config = dict(
    num_hidden_layers=8,
    hidden_size=64,
    num_attention_heads=2,
    num_key_value_heads=2,
    head_dim=32,
    intermediate_size=256,
    vocab_size=16384,
    hidden_act='squared_relu',
    norm='rmsnorm',
    norm_place='pre',
    norm_eps=1e-06,
    positions='rope',
    rope_theta=14000.0,
    rope_fraction=1.0,
    qk_norm=True,
    attn_scale=0.185,
    bias='none',
    tie_word_embeddings='early',
    parallel_block=False,
    extras=['some layers without attention', 'local attention windows', 'shifted keys', 'capped logits'],
    init='normal',
    init_std_qkv=0.0747,
    init_std_o=0.0187,
    init_std_up=0.0747,
    init_std_down=0.00934,
    optimizer='muon',
    learning_rate=0.0127,
    lr_mult_o=4.0,
    beta1=0.95,
    lr_head=0.0199,
    max_grad_norm=2.0,
    warmup_steps=78,
    schedule='wsd',
    decay_fraction=0.819,
    decay_shape='linear',
    final_lr_fraction=0.02,
    batch_tokens=[8192, 16384, 24576],
    max_seq_len=512,
    doc_mask=True,
    train_tokens=87930000,
    max_steps=5675,
    dataset='wikipedia_en',
)
Each number is 200 + 40 x the weight over its row's rms, rounded and kept within 0 to 999. Layers, rows and columns count from 0. The size before them is the row's rms in percent of the matrix's.

# q: layer 5 attention query, 64x64, rms 0.34, rows 0-31, columns 0-63
# k: layer 5 attention key, 64x64, rms 0.337, rows 0-31, columns 0-63
# v: layer 5 attention value, 64x64, rms 0.365, rows 0-20, columns 0-63
# o: layer 5 attention output (transposed), 64x64, rms 1.23, rows 0-19, columns 0-63
q0,006,251,247,200,176,238,183,198,164,226,164,182,145,213,188,199,188,156,187,180,164,219,147,211,175,168,159,219,200,155,196,244,139,239,216,277,126,208,211,219,224,146,207,252,188,229,210,224,202,229,264,179,197,196,100,229,183,264,205,264,189,170,208,224,53
k0,007,214,242,143,189,175,206,163,120,259,179,164,236,174,213,158,259,254,179,201,162,203,207,184,143,232,218,213,267,239,220,186,251,171,248,171,176,206,185,227,183,221,212,167,223,197,146,177,209,206,100,143,178,214,287,127,165,166,176,153,170,197,160,173,300
q1,011,260,224,192,164,213,210,187,225,191,172,184,134,221,158,172,182,147,183,166,164,249,155,208,209,197,149,190,198,170,198,219,131,205,193,224,148,186,196,173,219,147,237,292,180,233,217,181,201,262,236,176,200,228,113,201,206,257,186,249,170,162,210,232,41
k1,007,128,168,225,205,254,193,264,172,211,207,210,217,185,217,264,236,241,187,237,235,204,220,234,116,185,230,200,226,152,177,200,223,153,179,214,173,191,262,254,140,177,293,62,220,193,153,256,163,189,244,174,213,216,185,206,163,203,238,222,205,151,134,196,214
q2,028,144,163,203,225,192,217,201,218,179,228,211,266,180,237,236,208,255,208,246,248,174,270,189,199,207,263,201,208,241,182,170,266,187,212,165,268,228,218,190,206,271,166,143,232,174,187,199,208,157,187,239,213,191,284,191,214,161,220,159,245,231,169,176,359
k2,020,247,263,212,213,190,196,128,142,195,156,190,145,218,175,137,182,179,181,184,176,214,126,135,221,202,128,267,225,212,235,222,144,216,213,267,140,156,131,253,198,180,198,288,172,212,230,206,222,220,145,202,203,128,210,198,173,242,197,155,134,203,253,222,215
q3,013,202,199,225,212,207,144,166,134,276,175,177,134,203,184,190,212,207,227,236,171,207,152,179,176,154,191,261,197,158,201,239,147,269,171,310,120,214,206,222,182,128,204,181,185,214,188,256,183,263,240,212,231,169,125,250,166,204,161,259,175,216,222,173,135
k3,012,160,204,151,165,190,251,156,213,225,196,206,261,173,190,220,208,258,175,192,221,229,246,222,148,187,257,211,272,233,189,155,220,177,208,150,175,248,237,207,147,247,270,111,219,162,179,212,215,209,194,147,242,210,271,181,159,196,221,168,136,185,89,178,273
q4,030,118,171,187,216,220,201,176,191,238,216,207,259,162,234,243,208,245,236,248,245,180,264,179,183,160,246,217,183,241,190,176,238,224,173,210,225,245,227,200,185,245,169,124,207,175,195,244,225,168,213,217,214,141,251,220,192,161,226,178,254,232,176,167,371
k4,021,186,200,186,162,198,258,138,157,244,198,197,206,196,181,191,234,292,181,226,218,237,223,192,142,142,233,260,280,267,176,194,196,201,190,159,196,250,214,214,209,209,233,154,197,178,173,249,207,197,184,204,258,146,232,180,128,225,243,152,124,233,113,221,292
q5,034,234,215,205,177,230,170,164,150,259,180,183,115,214,187,160,197,204,204,184,136,197,166,195,162,162,151,228,176,165,206,226,141,252,183,277,105,186,198,230,199,144,226,235,162,222,208,216,182,266,214,169,211,168,140,227,198,213,181,244,148,167,239,208,64
k5,028,159,160,212,197,213,212,286,197,209,252,209,249,159,187,253,246,246,210,256,256,230,225,271,160,149,273,153,208,179,190,230,239,179,172,135,253,232,254,161,212,190,228,123,222,209,124,217,171,164,262,174,189,222,170,202,202,167,200,256,251,185,133,194,249
q6,043,155,193,191,225,221,217,183,238,187,233,206,277,173,202,265,202,264,194,261,238,179,225,177,203,175,290,191,198,233,158,209,232,182,171,176,258,227,227,206,155,274,165,126,230,172,214,234,218,154,221,211,203,224,244,202,190,174,228,184,240,220,142,174,355
k6,025,179,193,171,225,175,249,124,172,227,193,197,218,167,221,207,208,255,181,233,157,265,176,179,116,146,242,221,274,265,197,166,198,229,141,152,233,260,221,200,201,218,183,148,209,185,143,187,197,169,172,231,267,135,222,189,123,187,224,173,161,254,152,223,288
q7,029,166,171,200,211,222,172,106,140,273,211,199,167,176,231,231,213,238,232,254,173,194,204,167,111,122,219,240,173,199,198,221,177,273,163,248,117,254,235,249,165,216,197,203,189,177,176,263,234,230,259,205,234,142,156,268,168,158,218,239,208,176,197,173,227
k7,035,189,163,210,174,226,216,295,206,211,264,199,276,167,205,218,256,253,181,233,233,215,211,225,192,141,291,154,207,215,203,220,226,195,170,158,281,227,244,175,207,200,192,92,227,227,156,227,153,131,196,185,185,255,207,194,209,157,187,244,237,226,149,160,266
q8,040,153,198,204,199,252,197,153,203,255,195,196,250,173,221,258,211,292,212,287,229,189,219,167,144,107,264,225,185,229,169,235,183,229,151,244,203,237,217,246,181,231,196,163,166,196,213,245,218,194,287,186,227,154,181,245,177,196,254,244,227,217,157,189,299
k8,035,213,143,200,175,211,190,279,188,202,237,213,278,168,191,227,230,261,187,241,233,212,213,232,220,129,305,155,202,232,221,201,212,197,173,182,300,257,231,194,194,189,172,156,183,228,185,225,158,171,225,219,159,279,185,177,257,184,187,234,241,226,115,146,257
q9,047,229,212,215,185,168,168,192,186,230,185,200,158,238,225,143,195,149,207,127,144,200,194,211,171,231,114,227,202,171,236,172,175,208,238,178,118,165,188,204,268,140,230,272,169,199,175,128,195,225,174,200,182,182,181,211,214,221,168,224,167,184,277,229,54
k9,035,221,209,195,198,204,157,263,259,174,200,199,144,255,187,194,184,121,244,115,181,142,253,216,266,249,125,215,137,111,217,225,223,186,243,237,137,153,215,198,178,210,206,249,169,202,244,187,241,224,190,193,183,247,166,201,231,195,192,199,265,151,233,205,119
q10,078,249,212,209,194,153,191,204,211,204,166,203,162,234,203,162,182,134,173,129,143,222,178,212,194,242,129,223,212,174,223,186,178,178,214,177,147,169,180,186,254,143,229,271,184,211,193,147,189,209,177,182,185,221,159,208,212,233,160,203,164,163,257,239,18
k10,051,172,215,191,229,186,174,218,229,190,192,197,141,263,210,183,191,122,223,105,199,180,235,224,220,304,91,251,174,120,191,203,254,171,231,184,107,171,201,176,203,187,262,236,222,194,208,190,215,202,181,159,206,200,210,188,186,201,200,180,211,167,249,217,93
q11,026,257,193,157,193,140,195,244,222,115,213,183,164,206,126,168,166,154,216,152,231,201,154,216,270,251,180,129,210,184,204,175,195,166,225,173,242,170,182,138,126,246,155,186,289,212,239,182,193,176,128,214,190,295,209,139,199,200,169,148,217,215,207,226,206
k11,038,121,198,200,194,224,220,119,192,248,170,169,251,178,254,191,234,256,185,258,190,203,178,163,163,206,231,194,179,285,120,180,210,211,182,182,190,235,176,198,220,204,224,166,229,185,175,176,142,191,175,155,249,88,243,208,146,142,194,145,108,199,212,257,210
q12,036,184,220,206,200,281,153,239,191,254,192,207,285,173,278,182,176,278,176,274,196,176,168,172,159,134,267,210,204,230,223,206,199,249,156,253,191,218,154,204,237,173,234,260,156,210,188,219,147,206,230,273,218,218,228,194,236,209,269,275,211,214,154,219,148
k12,045,220,182,250,229,209,165,126,264,152,194,208,132,200,208,245,201,193,214,188,179,233,197,251,273,143,151,239,160,153,168,215,141,209,144,253,116,162,167,213,188,136,154,275,167,256,214,205,221,240,209,201,199,248,131,251,187,241,228,246,218,194,243,222,234
q13,049,170,205,240,224,161,202,244,165,231,201,211,201,214,240,158,189,138,195,111,178,156,254,185,145,243,124,191,179,189,238,145,228,207,218,156,211,163,186,196,288,200,227,238,181,190,160,149,209,183,118,189,164,115,262,208,238,188,168,170,164,209,277,203,117
k13,058,198,212,235,230,183,221,206,201,193,192,219,148,239,211,165,242,159,208,107,221,213,220,207,190,248,80,272,234,154,185,177,197,190,175,136,157,138,182,213,243,109,330,224,207,241,209,177,192,189,144,153,214,220,207,172,167,196,223,190,196,177,179,256,210
q14,096,240,194,208,179,188,181,246,187,214,195,186,191,211,200,180,190,170,179,148,145,219,191,224,173,231,141,232,212,175,206,203,194,188,178,180,131,182,194,170,264,135,257,262,192,215,207,176,176,204,164,197,182,263,143,195,208,217,173,213,169,182,214,225,0
k14,103,192,201,183,148,208,196,266,178,240,232,166,188,239,170,166,251,188,243,160,213,240,200,233,199,275,130,197,176,185,146,225,265,185,167,150,169,201,186,173,226,117,319,225,220,270,214,223,147,189,166,171,219,221,197,149,172,191,234,188,169,211,147,260,117
q15,086,183,163,193,205,204,180,252,205,178,230,182,243,197,187,224,205,244,259,236,254,178,217,160,251,170,265,189,174,189,205,201,234,198,199,203,240,225,201,198,131,247,145,144,219,213,230,264,184,175,206,229,233,217,253,176,207,170,202,175,245,233,182,161,393
k15,089,173,176,215,193,245,193,188,176,214,206,185,262,166,257,215,283,291,212,246,187,218,189,198,217,120,226,184,211,265,159,204,198,220,173,231,212,207,194,208,213,157,208,172,177,244,219,186,125,161,163,152,188,169,226,170,175,179,213,189,179,209,160,204,379
q16,121,203,206,290,192,266,153,199,213,244,233,180,181,128,200,215,159,247,218,223,203,224,187,192,263,186,154,167,203,255,168,217,188,194,169,215,198,198,203,297,206,160,146,167,181,196,188,233,149,189,119,137,151,160,192,237,193,230,222,181,200,260,197,241,331
k16,123,195,224,272,199,244,185,142,189,250,187,197,189,134,199,187,187,222,199,280,208,256,156,204,282,199,172,177,235,273,188,217,155,196,164,231,225,167,170,280,207,138,176,182,163,224,191,197,131,180,129,133,156,159,199,237,191,228,229,179,206,227,173,248,304
q17,128,219,174,183,210,270,154,223,236,199,211,175,134,228,189,236,165,181,174,118,199,185,267,185,154,192,167,217,168,119,173,202,212,170,207,183,78,257,265,194,227,231,194,221,213,195,182,218,288,255,170,220,183,212,163,201,163,247,163,220,166,227,273,183,125
k17,109,233,183,228,205,291,141,213,252,218,217,174,108,198,197,227,151,202,192,136,187,183,255,187,190,183,158,205,185,152,162,200,180,157,210,194,78,245,237,244,236,212,166,219,196,199,169,212,252,246,124,211,153,203,157,215,157,269,182,205,177,264,274,200,202
q18,135,262,228,189,202,182,214,113,162,224,143,341,226,158,186,246,181,188,197,227,178,183,173,168,137,142,184,166,225,213,260,220,182,279,202,247,175,233,189,214,256,297,209,155,225,215,182,224,216,218,192,263,246,194,177,151,206,196,218,196,168,169,157,190,235
k18,128,243,225,182,223,161,217,122,168,208,157,338,211,131,204,235,179,187,192,218,164,198,159,170,145,139,183,153,256,223,264,211,179,283,199,235,188,206,164,212,259,277,223,172,235,230,181,199,204,202,163,269,249,203,184,152,188,185,211,192,167,197,146,205,246
q19,150,223,225,158,152,254,173,85,185,224,159,192,220,274,146,221,177,162,218,214,255,208,263,174,202,215,180,228,87,165,221,205,192,148,183,212,159,240,242,215,181,211,135,163,165,196,232,213,257,247,255,158,176,182,173,223,229,222,219,185,184,109,220,165,166
k19,155,241,244,157,167,253,183,63,172,220,146,223,221,264,156,220,165,157,229,228,234,198,240,176,185,208,183,210,108,184,226,215,184,171,185,215,154,245,240,227,192,232,148,164,171,199,229,217,273,249,245,175,178,177,150,217,222,221,225,183,179,97,220,177,171
q20,154,97,253,245,275,182,188,217,187,211,192,253,142,201,221,165,188,225,159,217,210,226,241,111,216,219,214,171,212,266,178,183,213,189,190,204,239,177,184,218,242,141,182,236,131,259,135,108,196,181,252,227,220,180,237,245,199,170,183,263,129,151,179,186,213
k20,152,98,261,233,291,183,185,206,186,205,180,262,117,201,222,168,184,205,166,205,209,226,227,113,215,223,199,167,220,251,172,201,204,190,194,203,221,164,185,224,233,143,195,248,132,274,145,106,216,193,230,240,224,181,225,242,195,186,183,269,140,156,184,202,222
q21,144,155,204,257,152,185,212,181,207,165,203,187,240,175,140,233,154,248,136,240,192,214,253,205,207,251,275,194,182,198,243,169,141,148,213,264,217,185,194,189,179,246,75,130,207,160,179,178,202,191,259,213,192,201,236,215,223,163,191,158,130,161,247,134,152
k21,138,140,215,260,178,183,218,181,201,164,202,197,241,171,140,222,157,243,133,242,184,228,266,188,218,254,271,182,188,195,229,155,161,156,206,258,214,187,190,171,198,230,81,135,194,179,158,167,203,189,269,209,207,207,239,216,212,154,184,166,116,151,238,138,152
q22,156,228,164,228,224,208,209,210,231,186,231,249,216,146,189,136,147,228,230,195,203,193,166,220,205,75,161,179,143,225,260,164,242,138,227,151,223,202,175,187,245,190,158,237,217,146,247,211,291,234,208,152,191,206,167,218,208,206,185,196,251,273,288,239,252
k22,162,230,162,221,224,212,216,224,226,190,233,243,214,140,174,131,165,227,210,197,199,215,157,224,200,62,153,165,147,220,246,177,226,148,219,155,209,196,180,181,250,172,166,244,220,159,230,209,276,249,214,138,196,198,156,213,201,225,175,203,260,277,282,244,247
q23,174,225,183,281,151,146,187,178,235,243,221,200,233,235,236,183,162,258,283,244,191,161,214,215,191,204,206,244,189,248,271,118,261,185,201,223,260,235,170,212,280,208,252,144,184,189,234,208,168,170,148,222,212,136,197,220,181,165,260,233,139,177,134,167,200
k23,169,217,169,278,159,145,179,181,223,240,221,210,234,221,231,176,153,270,285,234,201,160,211,217,169,197,200,258,187,242,278,120,270,187,209,213,255,228,172,199,284,206,255,160,190,180,245,201,164,177,152,217,219,136,190,222,182,161,256,222,153,180,136,163,190
q24,151,207,245,280,223,140,200,276,190,176,254,156,217,218,198,226,219,209,195,178,183,229,161,219,174,241,159,180,122,208,157,224,203,181,255,210,223,109,206,204,225,235,181,120,179,243,165,186,119,157,204,239,279,160,204,179,149,193,213,230,279,243,177,157,145
k24,154,207,233,283,217,136,200,293,172,179,250,159,237,225,196,216,231,207,201,167,187,212,177,219,166,245,160,178,123,201,169,217,222,182,254,206,234,125,207,202,227,241,180,119,178,241,177,183,122,150,207,231,274,165,206,179,157,175,196,221,284,231,175,138,147
q25,165,231,266,106,158,160,235,125,226,168,196,163,195,109,252,236,204,139,230,189,166,194,209,209,264,229,207,182,163,142,142,209,164,215,196,247,141,179,188,167,209,210,190,187,179,238,220,263,203,234,193,227,193,247,193,210,228,294,232,270,203,261,221,248,235
k25,157,232,272,110,164,159,232,119,225,163,195,165,187,106,249,234,204,135,222,192,178,189,201,216,260,235,209,184,161,141,128,214,157,206,195,251,133,168,181,177,210,214,187,184,176,236,212,253,204,233,190,227,190,263,197,213,224,282,228,267,211,245,218,248,225
q26,160,197,178,209,210,203,179,211,262,172,218,150,231,275,234,158,288,216,203,208,170,179,240,126,220,203,234,167,243,268,197,187,191,189,203,222,284,283,152,236,253,243,188,190,166,234,235,250,187,191,276,168,174,170,228,177,256,161,115,216,189,248,168,162,246
k26,147,205,178,199,199,210,173,217,262,175,220,138,210,290,225,157,288,195,202,199,163,178,242,131,223,216,223,170,242,261,195,194,183,187,205,229,277,284,160,232,244,235,195,198,160,226,244,259,186,211,283,160,171,172,218,176,259,171,104,215,194,247,174,158,204
q27,155,245,168,211,178,187,244,187,140,210,249,219,179,157,96,193,172,145,194,148,225,275,261,196,223,210,82,157,220,125,236,196,255,246,197,216,205,187,177,198,220,149,236,246,197,209,207,225,186,201,283,170,207,237,185,196,185,177,207,170,187,151,180,243,114
k27,142,248,162,214,165,170,246,208,131,224,261,220,214,150,88,200,174,170,217,150,229,265,262,187,223,217,94,157,204,134,243,199,277,250,204,229,228,202,166,198,212,177,214,214,209,189,218,243,182,174,294,183,214,240,199,195,200,152,202,166,188,152,176,227,155
q28,129,208,185,178,251,193,291,185,231,177,192,229,235,189,216,190,301,171,198,172,175,228,245,272,188,151,217,187,242,220,143,158,168,117,234,215,221,145,193,153,205,234,236,190,217,184,164,165,150,153,257,221,165,188,179,218,89,227,173,193,146,140,256,181,219
k28,124,219,186,182,254,200,291,184,233,186,194,222,233,190,210,192,298,180,201,182,174,244,245,282,186,151,217,192,239,213,135,160,181,129,255,215,232,152,199,147,199,229,224,187,212,182,174,160,159,143,260,218,164,188,171,220,81,234,173,189,164,147,256,184,222
q29,158,197,197,195,249,171,219,109,247,105,203,219,188,244,209,248,118,238,149,196,194,178,163,302,221,196,186,176,215,158,149,157,157,248,189,225,192,156,125,176,263,236,134,203,219,183,174,186,224,173,254,200,222,186,231,182,122,216,210,237,182,203,191,271,193
k29,160,196,205,201,254,184,225,91,247,103,198,215,174,243,211,246,125,221,147,202,192,177,169,302,215,197,185,179,221,167,144,163,145,241,181,227,185,153,133,174,264,236,134,202,211,190,173,181,242,190,251,198,216,179,216,187,125,222,210,226,175,205,209,268,195
q30,153,142,175,140,222,209,256,197,226,216,189,223,246,183,238,138,223,202,199,179,200,154,301,188,282,203,200,246,142,217,211,224,173,275,199,197,217,255,246,184,197,220,87,171,206,165,164,196,121,170,189,212,199,167,282,192,180,161,140,155,182,250,180,218,207
k30,143,135,166,135,202,211,263,210,230,213,199,217,245,194,237,131,232,196,199,168,199,147,305,195,281,196,198,242,147,213,203,224,174,278,196,193,205,258,243,176,197,209,100,179,202,173,171,192,116,172,202,199,194,165,271,192,183,150,138,152,190,247,172,212,194
q31,135,214,122,261,204,201,207,208,233,209,238,134,261,196,187,202,144,212,172,246,192,210,224,199,186,169,183,198,160,201,218,178,186,259,165,147,217,185,215,155,275,150,255,141,193,236,139,119,235,179,164,198,171,207,193,185,167,155,153,238,215,221,275,153,321
k31,133,206,130,255,202,205,215,209,212,215,244,140,242,184,179,192,155,212,179,252,183,219,221,210,182,146,186,190,166,201,219,180,174,252,161,152,210,180,217,161,269,132,262,139,171,246,134,130,233,192,166,195,167,208,182,199,150,168,162,253,212,224,281,172,324
v0,101,306,210,259,158,193,168,152,169,213,196,263,223,188,204,205,132,213,185,135,138,110,198,229,125,190,224,136,204,249,223,284,282,278,144,191,191,189,159,222,189,207,196,154,189,188,190,224,171,204,231,191,201,223,186,213,200,166,166,203,203,211,252,132,194
o0,099,286,168,234,217,182,203,179,247,177,242,165,211,199,211,245,163,231,151,136,194,187,168,199,175,194,254,211,218,196,159,234,142,184,183,136,187,223,214,141,204,206,126,191,239,218,184,182,229,203,181,202,161,218,238,300,143,242,229,194,172,230,257,253,334
v1,098,160,195,243,217,199,242,180,228,165,169,225,225,167,142,263,119,228,134,191,138,232,184,226,177,315,245,229,142,186,264,214,213,247,157,177,221,131,175,173,243,185,197,194,229,174,126,179,232,184,185,125,240,240,187,146,168,219,189,151,243,181,198,240,202
o1,098,269,212,173,115,218,222,201,282,225,202,207,269,264,204,317,178,170,165,219,192,159,254,176,205,223,281,206,153,221,181,177,216,239,214,155,230,140,201,199,200,201,262,189,178,202,168,229,139,227,253,154,215,171,240,135,175,230,205,211,216,171,126,177,183
v2,117,249,188,232,186,209,193,187,240,269,234,126,113,167,208,129,216,238,226,148,192,238,197,167,125,242,145,246,210,244,195,246,204,241,283,159,210,204,215,254,223,224,202,193,212,218,134,176,239,215,190,125,252,147,188,171,211,205,167,208,193,167,97,210,214
o2,115,222,170,179,223,232,233,189,136,219,285,269,176,140,166,131,177,224,209,179,248,143,264,207,186,97,190,160,214,175,207,184,257,255,243,204,246,232,259,214,191,203,255,227,227,174,201,217,247,145,235,191,139,181,189,236,181,193,286,181,244,193,170,148,195
v3,111,196,191,241,196,189,232,196,228,172,166,122,243,188,221,155,201,251,259,198,188,161,151,157,254,214,153,193,135,220,260,180,204,226,192,105,268,221,163,224,184,180,235,199,178,141,191,217,164,215,256,126,138,195,165,286,220,213,223,275,207,184,266,220,254
o3,110,307,240,160,201,223,220,145,189,180,141,191,127,192,150,194,250,203,189,202,225,249,167,221,238,234,135,204,212,181,184,236,147,208,169,136,171,154,192,250,250,121,179,174,208,223,211,171,197,206,245,284,170,216,202,75,177,220,232,209,216,207,224,213,241
v4,120,173,219,252,180,258,187,190,194,207,224,188,175,215,161,264,98,264,222,236,210,165,268,239,174,217,263,234,227,131,231,178,205,203,148,229,186,168,189,260,111,230,206,175,258,158,184,231,190,166,140,168,174,177,228,188,183,172,242,219,125,131,199,183,135
o4,126,213,178,193,111,265,157,214,267,189,226,137,131,283,156,169,193,236,168,225,197,177,216,166,238,130,197,218,180,147,160,232,154,156,218,185,141,204,228,226,136,194,239,185,222,152,194,273,208,245,164,170,174,190,171,212,220,259,161,166,192,225,222,217,107
v5,104,222,220,184,209,188,190,194,195,203,156,192,198,199,202,240,101,195,163,158,189,149,266,182,180,216,144,193,200,230,117,179,304,187,214,190,179,103,167,168,228,212,108,179,181,244,169,125,256,190,181,155,197,165,204,214,221,233,262,260,168,137,213,164,187
o5,106,187,174,155,211,193,169,137,171,245,247,174,198,156,239,186,188,194,194,188,156,203,175,226,168,151,194,162,162,206,164,195,292,211,186,129,256,237,252,114,204,239,170,154,285,205,182,230,180,237,169,181,194,150,221,189,213,250,200,158,240,304,219,209,292
v6,095,250,268,229,195,180,190,220,240,290,238,280,175,232,168,166,146,177,219,216,161,227,246,192,232,257,257,183,100,181,290,168,203,173,212,162,235,214,247,190,142,141,193,203,205,195,189,146,203,172,143,214,243,202,189,276,187,273,172,229,225,198,203,181,184
o6,096,256,228,232,179,175,190,277,169,258,254,217,186,164,247,228,188,206,208,297,180,243,208,79,166,217,225,151,183,155,224,273,200,196,147,195,222,216,235,255,199,141,179,226,218,250,192,172,163,196,200,143,188,237,211,185,243,174,137,229,279,200,187,152,224
v7,117,248,196,154,159,156,174,231,255,184,149,152,248,243,196,235,244,159,189,196,144,171,221,263,179,166,182,204,247,161,237,170,237,150,250,227,254,169,136,219,218,242,315,176,235,170,248,217,186,160,167,210,222,205,172,136,191,204,212,233,273,172,139,145,190
o7,106,161,171,141,225,143,189,118,290,110,167,248,211,152,243,169,193,269,180,194,158,136,220,207,253,200,182,212,180,166,211,234,183,224,174,214,229,212,136,163,192,202,213,173,261,119,217,229,182,161,181,238,194,146,240,231,151,134,125,214,200,180,193,203,175
v8,102,215,192,94,168,144,300,172,176,215,175,216,243,223,241,202,222,196,271,266,207,190,215,204,162,218,235,252,204,256,221,224,193,104,191,191,210,220,298,219,234,210,248,174,218,273,212,218,206,219,228,218,221,146,207,158,153,190,172,197,104,203,190,214,218
o8,103,270,142,192,213,140,238,181,170,154,225,196,246,211,118,210,208,127,220,179,181,163,203,220,164,212,140,186,151,171,169,185,219,215,202,261,200,186,233,186,229,212,301,185,238,294,158,221,223,174,169,224,243,254,255,246,207,149,180,180,126,181,206,159,134
v9,108,179,205,207,192,222,156,184,193,196,214,220,233,131,159,183,158,183,108,248,203,205,224,221,191,220,166,154,167,227,221,242,134,184,224,233,222,223,243,137,170,229,99,186,229,162,250,149,170,203,183,203,134,172,244,158,142,98,233,196,270,188,236,229,134
o9,105,188,230,173,95,282,144,244,147,204,176,149,228,186,247,226,230,197,187,194,178,181,183,186,144,246,139,168,244,244,187,203,220,208,281,223,153,228,212,164,135,189,192,188,205,181,228,136,181,213,181,145,188,207,172,159,152,186,251,263,175,113,244,172,144
v10,100,199,157,210,243,171,152,263,250,254,214,230,219,162,216,211,132,189,225,204,154,136,194,195,218,223,166,181,208,161,204,182,191,206,209,239,237,289,233,303,228,259,197,191,285,152,203,306,212,186,275,217,196,196,191,173,221,173,175,194,195,267,163,240,150
o10,093,187,241,258,225,176,142,267,225,263,185,178,202,205,250,151,112,221,170,158,243,202,195,246,208,189,200,264,216,154,88,181,223,232,243,172,139,220,258,214,143,137,247,207,177,220,213,183,183,225,225,258,227,192,162,262,165,197,154,201,171,146,192,162,168
v11,099,227,236,146,217,158,241,299,218,192,219,270,192,204,197,189,160,202,180,276,207,178,180,132,166,203,225,223,264,233,193,285,199,126,160,180,170,185,192,160,211,174,222,136,246,244,183,188,180,207,188,193,159,250,162,165,212,188,203,279,318,201,228,167,186
o11,102,164,225,182,241,243,266,91,220,193,179,197,281,188,239,221,153,174,120,190,199,222,121,146,216,233,170,126,154,177,176,188,214,222,222,217,227,216,186,178,200,253,90,163,194,190,180,193,219,198,202,155,239,240,241,239,200,192,216,175,152,185,280,201,155
v12,096,235,187,146,210,239,259,205,195,202,201,184,176,189,194,220,282,185,151,176,213,171,211,290,203,246,199,113,236,204,131,251,197,162,177,201,243,243,183,129,255,137,145,222,173,207,231,182,231,261,204,129,166,227,212,245,231,209,281,167,181,206,128,247,207
o12,102,173,208,227,194,210,190,185,233,188,201,197,229,235,258,198,201,204,200,231,207,169,214,274,249,180,200,190,226,245,234,202,240,184,208,186,214,280,159,103,342,200,240,214,111,248,220,144,228,248,241,185,147,180,210,95,228,163,222,175,185,183,208,179,213
v13,115,115,200,201,177,237,184,237,197,154,243,167,182,221,228,171,200,261,183,210,248,251,185,188,186,251,225,166,200,161,301,166,221,135,200,209,241,221,186,221,222,217,136,209,101,240,264,159,284,222,227,209,250,241,275,179,216,183,165,155,131,196,219,189,185
o13,111,247,186,272,115,215,185,191,192,233,218,195,177,195,188,203,155,201,324,202,164,140,173,241,199,236,203,219,156,164,273,209,221,224,232,204,212,225,171,194,189,284,175,190,176,225,245,255,160,207,188,255,241,255,186,199,253,222,259,191,300,228,165,201,142
v14,087,214,183,266,186,204,192,193,227,231,169,195,180,206,193,251,156,185,204,208,190,148,73,174,58,191,237,90,240,143,228,229,190,224,183,189,210,208,245,188,215,235,213,176,247,180,200,265,227,212,171,212,222,218,166,223,237,189,196,221,228,168,211,108,213
o14,091,170,181,196,174,237,207,174,295,217,190,146,199,247,177,226,195,227,189,194,241,175,205,206,244,180,207,213,272,200,34,173,168,246,234,171,170,215,197,238,231,243,125,225,182,224,187,191,250,149,208,181,202,240,235,248,208,135,169,190,204,160,211,184,289
v15,097,199,201,244,190,233,185,198,175,216,147,123,214,163,199,124,191,142,210,198,263,205,158,192,210,264,206,204,253,239,219,225,231,119,231,211,253,181,258,169,182,163,244,295,232,167,237,112,170,207,226,295,150,210,196,191,249,217,239,141,169,208,185,204,169
o15,106,211,188,186,218,228,173,207,220,181,222,163,213,207,267,171,303,215,206,184,233,160,201,313,157,183,208,181,154,178,144,206,191,198,181,268,160,114,233,222,216,176,179,229,185,234,244,106,162,161,158,182,155,199,214,103,206,188,207,178,258,204,178,166,131
v16,095,222,229,266,282,266,170,189,160,219,161,167,173,220,212,204,254,238,224,185,161,173,154,169,169,253,173,161,171,195,117,202,175,233,162,262,144,323,178,150,217,209,220,179,148,208,221,202,199,192,178,200,232,188,194,191,146,170,101,181,159,167,243,167,192
o16,095,108,175,325,180,259,187,199,186,223,244,191,236,162,229,229,243,243,266,227,209,173,167,117,276,201,166,245,268,194,192,179,166,218,190,210,232,201,160,247,162,209,256,178,210,214,151,185,187,164,169,267,187,197,241,209,164,203,227,139,202,236,168,190,256
v17,115,290,192,181,196,125,260,147,134,151,170,229,171,211,159,218,143,242,153,188,168,265,158,193,179,232,168,161,192,201,253,261,189,145,203,195,211,188,204,222,233,203,104,177,161,188,210,173,151,143,140,237,195,199,182,234,162,191,187,120,128,177,233,212,165
o17,102,304,155,192,191,187,266,239,190,116,88,171,227,179,259,235,157,223,250,222,189,186,228,195,235,225,149,235,217,220,177,187,226,174,267,184,168,223,198,183,190,216,156,163,197,217,195,156,182,144,166,131,182,267,205,205,224,225,213,185,238,266,187,157,277
v18,105,157,219,180,185,196,286,214,261,312,180,197,232,247,248,206,180,201,237,159,245,184,156,279,242,175,148,261,170,187,188,213,174,207,258,161,196,168,247,200,176,202,166,193,222,155,200,166,233,196,239,237,220,176,255,173,141,159,289,149,245,170,152,221,167
o18,120,151,235,146,230,192,174,239,174,242,148,178,215,189,172,184,213,174,227,170,193,154,230,236,183,213,205,238,239,191,276,216,191,228,156,163,134,261,269,195,222,226,248,140,249,231,204,220,174,229,243,136,181,222,172,209,168,98,206,159,170,154,129,114,138
v19,111,182,209,194,249,181,167,253,213,136,272,230,158,243,161,194,200,169,247,154,185,212,172,220,192,243,161,118,199,198,188,174,265,172,208,145,206,212,180,193,190,217,224,220,247,214,187,190,144,159,187,160,165,205,267,114,133,196,230,228,182,304,155,293,164
o19,107,177,189,212,196,118,128,162,244,206,222,215,226,199,226,166,170,199,165,124,198,269,194,154,203,203,158,248,180,191,274,150,278,160,249,129,191,166,225,187,200,189,246,206,225,123,256,152,158,205,216,129,186,249,215,161,253,188,211,233,269,213,183,223,145
v20,107,205,262,179,151,190,159,240,238,164,270,158,167,178,200,278,172,201,206,152,128,242,263,211,162,207,197,194,114,234,163,245,179,241,162,168,195,248,268,206,199,215,218,160,190,153,223,215,273,229,197,270,202,146,193,209,201,151,269,202,153,262,249,220,168